config.yaml
init_std_up: 0.0175
init_std_down: 0.00284
optimizer: "muon_variant"
lr_mult_o: 4.0
final_lr_fraction: 0.0
Each number is 500 + 40 x the weight over the matrix's rms, rounded and kept within 0 to 999. Layers, rows and columns count from 0. Numbers have three digits each.

# layer 10 attention query, 128x320, rms 0.0757, rows 117-127, columns 0-63
492433462642529565417444491512534465491462542511460569529518496594508608482523542480495506510506469556547478420453503524573462470533518611508498494454481463578505527503487477545441497485540472
458469498521495545526435584476540550431530548517552524510529544512483598397481491508529525559529442569516463393426530486431470511477528395455532472441490584479522473446531504452572549545488432
466476482494501477549533416498544438507468542446490535507577500463504482491478466466487509570466427439555517565529472552496448478482435506456505469495519563511550566492513529513501479524534488
479503458500530503489472526382564522540555458499475487542507542472515499466484476454537509504491560574499475431474445547498441543451519511499470528468470498494465459465513494472486463527534522
462484447588472480487498543536514498522446537538490425527429470527444526579493460500495442466611515428511472502451523494522465509549492467456471494461533539422521528513519486492435490509497485
448569447576551530452487564528434487453511468508440465431476528581493501530468512441487514475471470576542542390560523519525428456541508465507552469525473496569503478482552433513475505478538510
463446468501502482475452570471475523515544522470474429498449507471519448355518552511469454456502543495533513548499509467442474452530478511487477488459519522464514503527556484487615477423460510
477545585476451455534540558497465447550534504455473461510564586425535456439487532538512469504505559527544416585591445409527538440533532504533478463610468563515555505527481567421515547502481556
522396406461456545445436457538488547511468568423560498544489527409536542487498446464488478527503508495526518464468470419481450457525403474595462471521467493504487480498549509502512474518494514
501520449551529549485533518523545514502518433540548586532506440594492532500538498432453500544373533517506518460476535489567457465528505532508500526407432468551522444514542492557427439451537518
535493446529492445487521469468487525562489501462501537546459540535533539528501469485430484519513519462429547508502427498446466492485510432478480457544538558486560446451489629490526508507548549
# layer 10 attention key, 128x320, rms 0.0762, rows 117-127, columns 0-63
492529438539480486516495328579405526544493519488543445484488457620478454509534439424505457464523527519484457505472528524447519478560539543458448508442547542444577479505516482433548435416469468
499466417533419426520448473455546486481517445514487424471443538550488498407377506531463537525539552509400442505467466538493446531474581494470523480455462497494459472506493441494486567514535443
496466486483447583537538415424524502453478477541543535537438493438533501572528529507468468517503502511507495439590422470543533534493494548454562479492538516491444479521456495448451480542507490
461527477452459470527513522402564560566446475466531497486486478525434505481467531514453594504508513506455501480484439510539509501508472539515464551474482471468485482562501418477496515560509548
504564470518409476428475481491548388527533535525517469510482480483546509524551558545483526494522531589496468513526487423478469509411400488517540528503536522495561532488487560463548502458570533
543495416520490479508475399474486553437535491442521439490478418542538422558490501490477598470538498494434531415470538496514448498552397558528478543452498502528510529493483476491494600500484545
480539499505474490530506456552448543482496581539537494477470471485488569444451552459459500481558428565510410415550555533486484495458526456443466452531512456540469451472516524499547533507471493
477549536471586450501557522483497505465551444506477404565497546535540482500503506430510561489512482541633471481510487520568502431529518491578463530547526503538536487487598547491476521538503449
543473519515415503437463445455501507478466481520451566480473448522498440463493500546475521389523552547482523466430522532497526466478523443508516515546508409509564420566520582427444493467527524
503528484495424577528430464416419423537524455501452543503515512651490499556536559508512541587464557472466539525528502543501506508471519426559466491483499434511527491476475461452505476525458474
535527459466499599465493484501501538526429506480420531522471480463511454446510540555509485486441575413557474610463454380514437499500492508445510435576507551458511470502557472532480488478508567
# layer 10 attention value, 128x320, rms 0.0655, rows 64-102, columns 0-63
548487470467483490523483555552532483463474522510547527499547473496550523500466480527496508525457413572555410471485458492454514464501460489454527489526416565564490476477488457482521533540529512
591488514452519518515513570500516437493496448448418496462509511563481507470569471445490491535502481466485473479568544454527518522528569496516447568541506426502493481521488478492507502565485503
531468528524501437456520527481513463439541505479485493515439478514515543542475499482524501550540499535512510455514503384500563487492493548477501539539482479516496437485515469484528467551485541
490473463450419459525428494493517488478501482465496466529486535508527507521502543529544476557491503480498450465495519507518447425483504495529528467494479440571492491529523433483528485482534468
534413479521472562478517448441500483566528485483545494484475493505519444490488532456553493485469437436454538422454446455486427516556513492615516498478522455532510514457471544442520477469549529
531467501485502473508511541524508532512417533543455557510474455526473479530515451565585507544455507472525444491519520519479514543531588465496460489485535485502489400463487462514461530546511497
502551463524561509464495479504532535456554473470540422459451511569539481501472533456435544505475485505506618498545448512422452486465467505531507539483540551509514517494499528469430499491528513
578542479503491435509513523499484486515415525493518571466446464466488444538476489508516459465440478489507500462464455584525521531500501456445496483547462541585452535591527501510480498468517516
526554482459547553528463556467464542454461537512479515477496459481509504447486540498482494550460518572527526526487503515495398470534481490461457474514543478572403532496414527480499469473486515
508541566497471496459492556553460526474474505499461481463479522569482540530507494584520496458481486466500558492463472494467485519508450482504564538471495485525452483545559555460501446441544490
490519484521522501548480435505421462507537493538501457471483480530482538516467558486434479474514500499462517491498461510493479442537430511527488466485503511470472496545500459506526417483522471
569492511451416447502542493537500508440528502466432479545536494484445512497440568502517460528480416476450476532421400496579518512547541486496490486504444504485517517501484487514529499482409519
463492468543464468508509461528578560470565473483530524497523512571502489557475481500466511545530452487473410511512512491532506517496447514471533453494447536418485512519521547535429536552572510
518452511548485430488543540477494444460407499504465464482494496545461520491513511560491560509526514478515508488551452520497464532490532453508562488467410426454493486522459474488463436484493471
476509472494475483472429476429554495488505488478536441487443510499434543481437457471473572458445487525557433533488435468483487455507450501515531498529451529552524537495547455538477530433554539
512517528484520500520531526444395451490492514495489480481533513558469466499511528448431522520557560448471519519519538585544466567428475494568508500563518453446460481462515493534510559524473440
503469511505447520469501586450557428477505465402539463517425555503481515498531522432596488506508436517478553466491510524525520510469442536529501451479482532534488529496512468473471525507517539
510435451559530457461514505435473556485513519501489509516561489538493508485528447500523535529529447479520509537535514467470488490555510506485535522516558478451475565544483467528547549499547510
494501461493513424501517492544508477497445502448521557559459532462499477440520529469441495543492554493497463468497510462539568613571402501547527464420515466463545525481554534508503521500498466
505527489567528511503524474495484498516486539482510493497479504473500522437496508502448556477500570483526475445473464534491531488518486503495548589501517510524494569503477511491533457584499457
539484530445439486475525527576533510459470487541438558564486497562494507463500505488475462497554620525442440477526538485556481502531459499484523577509459483470611547468433496506553514443452468
480534484560486517500443536512502471456441508444577528512486583538469556466508470483519469519476560501477505480478502475498481515544461570542506511514555484452586487501468449469493500524475468
501498470522493486479492481509539511517536452526504524542533508503508499525477427506536471496479525531568497509491551558589450461510531438478494517444481495485512487551477480403442535468494526
517546481473497481435483526504508533441539556537506481422517547518559493553476482520523473447520521479518531542456484495497461493488485474555462562549485479549514449517512490483518524573500508
530526528511466546531506446493472484459494501539485482540484511453554475550547589504483503490497494522555511464499491521448539525526473456469548526487471508538483485502511469464498524429492493
545463433609549541527492554477419482468578462521510560541453465517444519454518501544481506525480565552488540524474508514463508503440483488511500533543505512522496442493524510535529466447497486
527529464543516526469450437497605478474542517535457453556480521511512521471530502464528428452494468516519571533470519582510519501504520557525495406472494548475442486445427557494514598459539515
495468455524517580535493566502539593512503482450494519503468434461496519539525497525483496566512478482454468536518535551533495523440511514501472506497508537545470447492547489389538525486484476
553535481497549556474484506437482386531505526443408498510495541477507541457529546525497458542548558523432521534506517563500503524524521562518512420548475466536547488542504544510466456508602431
456456496533457460435485461457461501465425474506483529443518502586508510503483518547511475467481503539470461507501477530516527548454507499491492543539478448514486494568504546526419547517505493
455426551471531482523544496466471519493521477544459515578526552490508475427465543452457490472480566497486543557506429539504481533542405471522562484553445521507451501495458512459488550535471533
517440478483493514485533523425575502523450474486446489489473495549463536464527557557522483480536469525522509488454481460492501472450542532428541433551529528496567534528451451499513494549528529
563497499500523510545493543475476510477500440538474407518548543510497519519497530459439461505513471440483565506496452524457515539483483521507539522460493527563486505559495486463473516483541484
555482509454524484503556547463565399510534427435470448515518496447543531493484518470542539578571514422463549531484482494430523434459523518474582559482483541408485510497486487426536560597524473
561519505541510548515491490496525524503543470507496458481529464510482430461560479525527518497523532533481492497531493512477517523498495517488507484463522530479518474515433513489471448556491545
554483535541490558527449448474454425481452532429477491561497545526518436500471485510481499508502490523559506485485513554508439536441505543525542418461471497518509465492520483537474507485494566
501510490515515482513496517538509521532517511511532487474524443479498514588512456496522478542506503527514454525562576532450482465527524531525455527490525534514515508509502496504502526508512487
500524482465458588468479518424479524447540516511496476529471481549456550478480527486522502510470493446487472513450490536547468544471503434447468486505447518512412561509514500497512544513461548
531525530494535484526463461525492433517516455525548547548457491528511430543514453426487512496526491566538487470539417510527449489540557538462558447533478516541469525444482475476444514524493438
# layer 10 attention output (transposed), 128x320, rms 0.33, rows 64-102, columns 0-63
481524528494447479529570484473457519474540454579502452450458580517497508475522572476516569504505509526463557472525482512477399561588485605491469453548483430547531538492531514484497520542471485
420501504519481471536438561409474490544444496479530461484571491455437519468464549483528431527517497480527499470432510503516522459466485526491477518476519550494462554518450555511556549410551503
485584504492573567520424469456523521606466454544501512496534550500541484493504519545477449484474484462572463473529510549491419469456514462558510496552446494502443567518490547599438520436466468
532499534461531531410524513509430482486478540469442523475569531507434562461473426459493464456544451489535575545452443529484509530461475482528465553492535523420459514521416551473519516493554493
486591523479501425484538477553490537389465470497429441513529503532460515506504462483516478490481485487601519517522513531494508492477482481440494518486559549511470490542482471558502515483506538
520564547574464490555486510463459562478551501447531442524523544459446518440468513472502462496547539593360530532484481469480509511504470485441464477514456547505569512518445517497487491512490506
506480557495509446519426532494475480505442489556449497500475562498484532472544487484537540537482491482509509465515494539539502518523520456486494452498523488474559506519558486483553455572505421
456431538534482534480545509539541491474567518436527438450526517525435535529520528501450562534570527536466526558499508452465505491539512485549507512511493505487494480506477462525519488557507434
448431570487442460521449536516511466564535493575461526526458543494538499537499580509512526475513491520516494487451507458437503499486497520548465476483473543551478473464552460486513494465535476
484448490491543523547499485528481550427507478497501545516534467473443514470479464460461492556553531468458522512488439441448454565460559446491539517523480470508463474500466484551474528504516500
480505488500528493517494511538533519456495468393543528525493542533526455489509468503504550493482547426545524431494541500505504554509523522493485564617454509510493502439408547463505501495472488
493493507505541555478509524480514454523533453465536517458490468564519517526512475425434500445518499551494525474504574457456471499518549544540441562510525550528505500427498404525480550451535503
532416449458570500550516464425447441504481510470472455456419484476522526444463477512401482468456531523506531500524572456482492494539564530473511491528548447531474512460501520419581521439471493
448543521460538552482430518467498580539503529419490464538553520455490464495421440431543524482500524525457548414478469459454461504525416535478471543519543591518518458509455454490477548494561504
486496530426473481538475527451464483527475460575477545549485520555545487455509528511518428511480487461449553422488520512461524530551538517548469500476541532474514514495482510530477546482502479
458545460589492523444473469528488581522458538541488554497506522493567516475533484526566488479506571471484531487478527459501493459561482489437523478483551484512491515582471463478527481517484498
537490523516543456529526479528470555562465463553478507518512460447465484528503499541494471474529469458564480581555482440478505551494437492554521530506502482483516489531436480604554426433428463
484522526424520546514476485525513495435491480522479524489503487461495520489474453513497492511460489527546481459549518532510478503418563475476537445522487456487449512420494545519503460521436472
518476482559537511519503517448526526506525523528510514491528547514539398502507454513574476520541460453543538512498509498496511429470585466466500515518497482501489462457502454439430494487563491
497454522504468439486413526507578544476413501479454462519478520435468556486497545513488475472600428465493483460527527452485543551512449485397474463481483463373530445450515517541468497520437553
486558507524510400613550488452467536520488570487492468441534530500503444453538526517536431549506521419529494502533455456483563444469485499468516405476525481488516438468521515537473502478538492
476501518405512452529462525487496497509436522521410457548525463526543498475522447486485431502541494460556505590513543505460512462464529513447565518480546519457442445515487470533522477477577560
590507497544519555505406518491454452472404502424512513484462602486492490491488503508522507533434486480503504512522504507427584518487527505512521442547538485478502576474537522523526487530545500
558448507506475447494420466565480479563501469507437541515525440525458475429464515500468528535479474405413505525502494494476535499523490571459475404523577536464504537500492554478530526428499536
484498458507531511529535490507526428507488492528513446486571481495522477483449478514508471561522462507545564502539599483526464441530424547490492501517524491463490553464465493448596497526525530
499515539491453469492479561534554503560450474562500447533496541507485529523452501489543494599556476452498415514575503497551506510519536481462555482419485496478462528523469501553544516547477518
502516493494476480486483519547439426500438496443545563523504462440456533474481497515528530454460494444505493504511515475538455491547480487587505561478515478465503492493531435588516447583530488
488479534473546493572545431448515447521486458575531514544547497462478538569483556379531470441461563453527512528529475482510449477536445464560467499455484442500465505461482518527511515476476468
458479512458433392495531507501473529505522525530591490538499505494505548567481411490591504460514509421483457540430459484509541437510432414453471530470518493457491471455521511553492552448423585
498555462532552513484471553545509557492503489465494462549432497512505485527464403533471480514532494493470481511535483459508514528459575491541558475478461508428449511544511548489552452521513490
585512453477476478557486506530476513530504509436483507495484510478535484479507503533576570471466462508487478520537514519498548380541510569457414536478551476586561478528498461446511486512478504
491451514499513434567456559467434478493470524459498465485491467527535508538472481521539437465521467471446503551501519531465486448472492521557469588476470492487475488522478459481504543526461452
463486462442543528525519468513501469529465457487508544524424438550485523504464561491514509463444482513485534521475527531453511535418479480488494478525482504485458540516456487544525494484473476
483501519422558497450464533504497553566513531532482482423475468506458487570490578494515486438440457519518482454547473562549513564482459536547441460463547469559488495456481489581472515494528480
480494573469487519520533536475492534495533453486471475463498533418516503515492529525515530525406466480505557516459503433528540522479503476498463505534446481500491505540487572559564522496504476
439466489465503529495509571441512541539523499564576494446496525480518504427498566532532529503541509497469484540435511455490576460568532494550455515425473473438487455473488473442522500509480467
519521515546541518512501430546520479527507506520483484426508477487490501469522476456483448499460502492441466509406486510492446520440518475534493460456514405458503485537487512541525448488472498
531493468580506473503473549475474531558460474588466499453536499490495446505527529507517510521460471488440520491520487478492527504444505521505542445461542457468481501575527542543511517399464466
507445510461491522449496530517502486483475532512463504450513473517518545462460496535520504473434520493556534524421526488488568505454454507569484477549481484493458511533502519508508497482510460